Each number is 500 + 25 x the weight over its row's rms, rounded and kept within 0 to 999. Layers, rows and columns count from 0. Numbers have three digits each. The size before them is the row's rms in percent of the matrix's.

# o: layer 3 attention output (transposed), 96x96, rms 0.0849, rows 29-31,60-63,92-95, columns 0-95
# v: layer 3 attention value, 32x96, rms 0.04, rows 29-31, columns 0-95
# gate: layer 3 MLP gate, 128x96, rms 0.13, rows 0-16, columns 0-95
# up: layer 3 MLP up, 128x96, rms 0.124, rows 0-16, columns 0-95
# down: layer 3 MLP down (transposed), 128x96, rms 0.0936, rows 0-15, columns 0-95
o60 094:482541505495492475489514464489490484471502500494473477497541508480456508500536481480524523498483470476476445511515477519480488490526484560534487459502519535516476519510513516546471494541505496554524489536487500491509473565497475537493487474474568469490491473508468474480502496491511498487
o92 087:564527508492475508519522474513538487498424502516471500548506466530540459527485469501503495467488502500523480469499509483499480479487505500556445484480494501492516488576507529508503467508472510532499499503495479493505501512556494479470499465501489537512491533475500505498528487501541486493
v29 098:484537552509497527472512527490468515476488522547538467491502506497452506489494537502520503506524477503466534531485500469526510562493510494477481508535507473510464457496494478491521523530470500517479477487533535540469491462521520518504478497459469483504495474465483467518471492450488539521
o29 111:499447505489473484495471486518497505562503476532501458471475487488489464476506480475517447494496474513491515462455490488528504519552470495547525520468491472518470502477531495509517476538495509514519524521488509522511514468485490523547521537553479498477460463515507521484530512506535468494
o61 093:501540514489509495483524493477510493490517503484491527542454481559477479478455501568511504488505461513507524487493510486474492522529529540449513536526460500532531498506468540488443527493502536467487499496506496519507528499493526484477519508517525522479525461515517508496543462547489519494
o93 100:487458473448521470517475498521491496507529557515502486533516491523487544466502510524492502492527495529525486484483511449491486470491534530494461507515527503459486454496479499478482529489549515482511463476506471494553550491475474483478509474460504513474535511524522526532544505498482497475
v30 101:531516472512517516515526556416512489490502514494492503494522479520475510509483476496490514495500520495465537488481494511492489531463541491488500522518462431528487532508494480518505576511534499519518520518531515501520526460518437526507500511516495480456482461499517476491501515490510527495
o30 108:529508485508494499460481494528521503508491468522487517474519475518547472471531495485547483512468500494507502517468488546535515490559466477498497480472493422540530539510545537488501451514489528468509490505501529528482514480514481504501529548533470488492481488501480475501469521524524487497
o62 103:498489568499513476528524540493460535480499517512538560533505483504474508483499458494478529506522466525525554486492527480495535480524465509499510526529506529490531464441474490462467520494518515538478489518530518539496515484512483471493507540503475525502492486499516510513500505531501462476
o94 095:546484479512499485471481506529513496488507529516488498540541511515545530492479505511532494526497531533516499521495507557493503478485528494466453481501518506513490532520488524448488482531477506438504492453518547488539519512486508508486494491451460495525558526537526506499496515514457520487
v31 102:511518474503507500524524486520502510506519530500491540534544475483542502530468499524501511476497548482526533519484524536542454526544523491476513518557490438494505478516502498478473507513525459509547470487536490509547521482491485498497490515503482489479524458498451475497508513525498553493
o31 090:532450425510524515489430465505506473441516495545513457492485472521537504464513490516537488516515510507504499531478504509512507470481508526475485504483495466513517506499523516458504469518470547464489508472518468471500510496480491507470502514464454475487527511510481473518521494506528497524
o63 101:444499512507491506517509526483511526500519466505507491462482496459455512448525509499464492512515455498469471456481444485478535508539475509522578524495484505495506506430533507499522528466486520515508491502504478508495520529527497494494516508526527509459465502522494510509472500486529469475
o95 113:530456471492507536504478479498525479496489492486501488549493501471546514494474486464538508489490524519492520530524497528509468467457520504494453481494516511482491523514491523466493495519485539424509514449503522457502515517495501478486508462431458503485520523517495477484541497516485541510
gate0 099:459538523479546495507504552496533489498524512497537507465499495466505536463503477540514499497505481522497474475497496462491536500503490497507565500505456512480468487488472473508527513495476543528557518493484535522501501486475489538502491482532559543513488440485491508473487488531508497499
up0 104:487532499464453454501522493506511535489501514457509537492489520507465491501496528513459524459514523448471525488508503495475567518509491478510483531515495492478500492508479535474497533511471494541512520536474503471498467494479442479482449496490512526461452478497461503511500468511530486482
down0 105:509487519523461494464499492451531526497496535472473525478506510514491478473506499512458491468496490471475512522546520507488534503466493487512459547487533484470506465492497529486486536521502494551516572550516503501528454518553460519496475519520529507527462478502500500509497474484482494488
gate1 108:495494526473508497513488494484501493501444508526493526495507473529490511514484524477445508504512499481529494511489509483499496537465467541514447500492491532497517537509508496452483495532553526496473498490503502544482492525517442469516427473498480489462454535484495525502484466470489479548
up1 102:501536523578464493526545500536491520535481479468466490485480489475541483551508455474533508543468518515529478470488488502470523529530513512501540520500478507540463487507512509481509488487486485478542486508479486492481477537509545525521492505506491471487535473493471480505491511540521492491
down1 100:516489488499501448477509508522523528471510465508501538493448525523523486504497539535506494524465494536463512499472545489531531501551519486530455492466527481496525485524463520506475504498529495499521496489499540497516462530442490511516491503496512487524513504489499522507549416504495506475
gate2 092:483458486481498465477491501530495476498510478510533516500554554485545474472505496484439552481542497528492470502476524529508474451528518500446528469497516539510487524484482511511527515504485496509502529474520477458512534461523448497489513509539479516504494461523495489489523509510507512500
up2 100:528474507468511535496482502483501494481499556527499450532513454542494506562477519522526492515493500489575479462500500495519520522476445489530477555489464502532479507509489470490495510497524527468493492535477510520481483521478494507472491522498519528499503494539514501553548495504486508513
down2 094:483478536505530494486516478484479519471463504497492535560540484553441518486509500494479499510529494518525502533511537488514530523496496506465479502481452485480499557474502506515494496443507474510509512535479497486467498536493505494534512448488525475493491468447452484475490492496522524522
gate3 107:494484532466479486507565537496515513515455514507513491481475501495497522494495531523513532487540492472483555486490502483494506521457544479499522532461480534470486509462447490472477483485550510522508482485501510510499488478526455484539482518503492504494489503486497481568518532500537480449
up3 104:495490466513497513528498481549517484468468483541485541485447504478463485475555501482505462475516459457522497488488495489472493474496498535504501494471500482475463496493480490522474503503504526513512503457450475456507509432516513477471455524509518544483520475470468508528518502473495501497
down3 106:535468483500567483521510498477514545525511480509453501528501512485502488527473526480496486507572458469490522487469465500438509484491495481513543487475577478479498488494472493536511515480494480489502496491520484493474513546477521501512460501472505494497494462504491467483515530529495503524
gate4 105:493488520503497503533511489499481554525478537488485516511503506479434502489476511541455524471474522520496469428529553472465534523481507515459527522508503494497480450474530489521536513491495549502504503499523489532531468447501497511485499512491504502487515491550490481491461507502493493527
up4 103:492521512516471464532530508508494505516465461460464523498484506531507510473496462521488453506507502511495499494534517483522540480522498528497481538538550516516505487483481513526485514497542482498505482531528514484492520521451473533546507461511548517523557447506489509509512461463458500511
down4 105:491582459457501482541496505499462533505471495512531539534478507520508488500517481499474488500520488484480522514524487441482503491478534554517521531492490529486479473499492523505474537506511489537489512490497488517504501483450501467506472467567504481505511482482549467508494522467488520523
gate5 093:477513514503492531475532490479486508476514501483525496526493543516520536487520510468483490514526518500453497502532539507514483537475539510508484523516529454476493462500455461512474474521545515474496540475530503543505494504509519507498529496520496519515512534463517514460445542459510455544
up5 098:524534481509507493448490534521516504493509500509479516514486536504500524484467500485447471493516449522520482481482489478496527485507481478488487535508495525493555491570525540509522491511495488485505533476478486483497499490495465511500471541480516535567458516517526528537498492521460549532
down5 101:551489539520526478495448516456534518493491521530513488472514477500544518543492537504516521497521549487510491526514496504484539494521542521470545493537480510493485505511495490505490537501513514461493438514482454533483518507505534517496445496502509526444522475489494482517510535520506517519
gate6 093:446490533516513447556517490465502515473506527480460529478498470518482537464470530525466484505465518505499513479511512451520531470518468522501527520490524498470505500495510498498503523505501464520483461469511510517517456511531499482488484518474490481517483500540504514513532481498416497530
up6 096:497509527477528480486482484486498491522443501531514483469443515506476541475484479529476514546492456528490465466496479505460550525484513517498506501513543513506475506509498497541471499459563512481523519495524475467455480492470523482483488468506515528466519489520521514457511503505524487464
down6 101:527519479516479507444500526464498461488453524514532518480517477495508540490523546514476516514489507504499486480467512468468493525513499511494523526517514502490448481485514505514513539486555496487514522460460486491484560468528485455486468485512474519487540464515552532485515520503474497477
gate7 094:496480538514556439528475472471521515512520471452512467495519482535520563486487522508491560498464474499496527497510488521500483483526496513501523495522471466538476475498512488482509527501475481489479451525497458486509515534503507520524500461530470482479551503514448497509518519513501521489
up7 097:525485501513514534479505524498517473536482510562506515509496545494476498495522522496500535481538473512496496480472477473517469514528517532503529506516443536537462493480539536519466529473483454539503515524517468515487508504493560514539496465511495483517535517493484543480532466517497484474
down7 097:522508530470508510474435561460539502509434528510473457523503486480500535466501501465496528480472498525520516468471496522482473496465481506476475517520487495520434474527477483494531486492493511486496474490515514501528469490453476479475510537479508517481502522490530456494486510497524483487
gate8 102:503495516501505545503506519521492538494460504532461533542532513509484513465481463533465484495491444484494452492457546493511509481540535536448467508519492517488511460493501496493470541502499460485512480507511522482479477514522501479485479539476500505488506488499505542552484478470485467535
up8 106:465514485473539491495496500520525508530515509535537485463497526472483482496528514497546482530520452520485514507499506521454491514530488479501522541500502487490516475513487512495491459481530487538473524545519535487501523486512559460470528470516529508500476574556503493508505471518515486528
down8 104:498457483490513488481546512517521476486515504462484529482496481521524499507478514522479451475555491486515517463534488485496491518485480505453530513474486470515513554482511480501477473490476509517520497565526458479532535499512489490500535530540491501524454510515452499520515456534482520466
gate9 101:534531519514496481496477512503474507510446522498478504514488462529518507470507481545512562508519488475509527457547486484505517466493496551491494500502499538458515540470497471491495511497531509506495510459528511439502486535449519485526516517518503501482508526536464517505528517506515434487
up9 107:491494479471474514511485552526515491508502517554463480507497473532503453471553526492491483494468476506441503519481501510495481479500525491479498507509494507480496525491413474492494509461526500545458473483507528478513519488473531504531534546479538478490474485485483547514511497512523510485
down9 103:503475535503495550524526499503494484499464497507480482462499490499553511496492456511460499497522510477509554503494471507495526495489511498479524546521460524468503571511500524478488476480503496513529510515532482477521493548491496525546472514484488467478439526538464538504495528530529493526
gate10 113:491464490468502520493508498506493502463465534519488502473461473503550499459497499503521455509507531505459497477538512485475508492489460491488546467494521542541497497453517519496517454506478523516531504560506500488451490523501527437525483459487514514477485522490502453522497475530515510499
up10 103:506464502475499498524475473450517520444520489529525449527473506517507510484511528462502510473503503486479500517518494537495541472483499474531472503493551531502437506478495495503504470530506486469512491493484523490430481516503509456463479488444501490517484505508529494479530497509520485558
down10 109:515463504502496506531473469524500548506474485490535466480480427488482508490508488503547487508537508512498506483474498460478471517490499485499510523482504476511466525470448454485488485533491567542476496492530507467486521484527458509528480443476522471494480525515503475476532510485495501486
gate11 113:489499554505524450521526493465530534506483522499494484493467481473483512458490511522531486504503514507529490474480495503449548528563519523463513536466524532487488444472474493502478561486481507448536492512529483522479476475498507514488506491510507504522501475527508482493479473498491500545
up11 110:535485526521468509522538508487513525479497491541532466513503501513510513514497454502514531543490547499506508494496448562494482493505492491511486465526494548523468519472468475510516488523490513476486480503504526483498475515524485504513514573485458470485528531551482470513451534516500472495
down11 110:506490554522480488527453495458518475517528459528490499494517515511519511523528519529544488465534490474548494508501493527489508506538477488503451511500462526558495488519493481522470479502484495510498502489487512501544531481514490499489497548493505454496529524527467514465451520515538481552
gate12 099:479493513469534495502500532492559509483449496496490510512490496475488496506517438482472436521479503566479495491468497458496527522499470448514530517467525497522483495459460502441537489506486484493526515518502491487535534491475501486492525483513531519483513515499530520533502544481510482505
up12 099:514445503557528522518489522455506469471508494479489510543517531488502512522509472516485532474503520513501482524506535494458525455502492468495496504500507489493526502495502497441502503524524531487506512475549504438515498511465574479518487487531462485499540523537496492531508503472528473488
down12 098:515482481533521532470465543554516456514500507508470517540527486473515499482554459512481504521522534545531559538517508455472521473461484516539523492498485484503521473503475463496499461490484493516493483473493496485514529510496503504536490509485479467534507506499528452529511523514498502472
gate13 100:493511502509493450482510515474511500484462466503499518488468522542514486494556489489529510475539466529474490467510485498478493446491540503508476504557474516525503501511474481497509492511505497493464476527463444464546512504450448517503486537481539497506514502508492496530475525494461512456
up13 104:481482516506505537457519467485497517497516453545504505522519499490469501532444493544506484534498510510482475461453521494522485519520462470475525555524518488531476568511514515555526511502497488495481501491468498483470497516508522502479485493551523501478496475454505513550501470496491485513
down13 102:505498496498513509524499515503470471466531525543455486568476546495443485472494501552501496500532490480531538490484486517538523488499497524488502536533511470463491517536509496530505500520480462491497512473464515505466433483500503508504446492515501507532506523470522509497493458482485526529
gate14 119:469497521512532521524535501555533485474512493525519519512505452484482445482500511470481491486523539464507546509532475492516494519482539510480569519477501487504503484508509491474513507492528499520547515511480474537508539474511506508466437494493516511421500489500466527491495503506496487499
up14 110:526540471489485498498479541497466509493463557492462556526463525494533536488481497514476484534496524516459498507489539536512511479509517508522455483538498524495495488504469531514481517500465508455533449464494527455477485479483520477509485524505503480542536496459510485498484481479490495524
down14 100:519504481542505485520545483486533480463547531493504501480526534537473535551463510503525540496467505495486507469499525466495456503447480499520498515461501528505504521483532509486492471507509511493502539499496540504478512493489510472526504465513489482530480526515497508451555498520447461466
gate15 091:493481541496495496469506508521486484511492533499530520430488500445458542514523520519494504503511485518436467436538502485485537503510496532489481517485494521501455444480512511542496482485514525468509506459498509490510486509527537481478502505504535476469496524473490504473488494444492529502
up15 101:493528489481510499493548523491478504553483537492449531508503515506497503469458480488493486535513496529487482523527534486464509487527505518505536502533525478472509500468527487513506489467497505500497483471517505530474503526503508490486491451524503514496549574509520515507510424510441458496
down15 104:504515487454467492495493513481507504460483456527520542515477505518533455519535491501483513477487493484513528466550520447516485482488521488470538509474482489489500564505532520481513511473523490524496526509475504517529450484505503490477500483498452539526503463473530468503549458481493466504
gate16 107:490502559519500542519560533530505500507469520536485541545498451506517470484503494499487487510487518505491467463556490498465513564466536523508468508485511516492469464487477482489516494556516528494503500490523524509490498495493468527498485487501493489487534547531519514532483478489490459483
up16 108:517543511517484491520487473460514502493490534458535525464452532513505499487484546526542513500553501485551528505484532506531501487514463479502465464505501484501492522497541497515469466471472491500531525493496489488520482522524494528500445498542489509554462488532471452487497498521490514499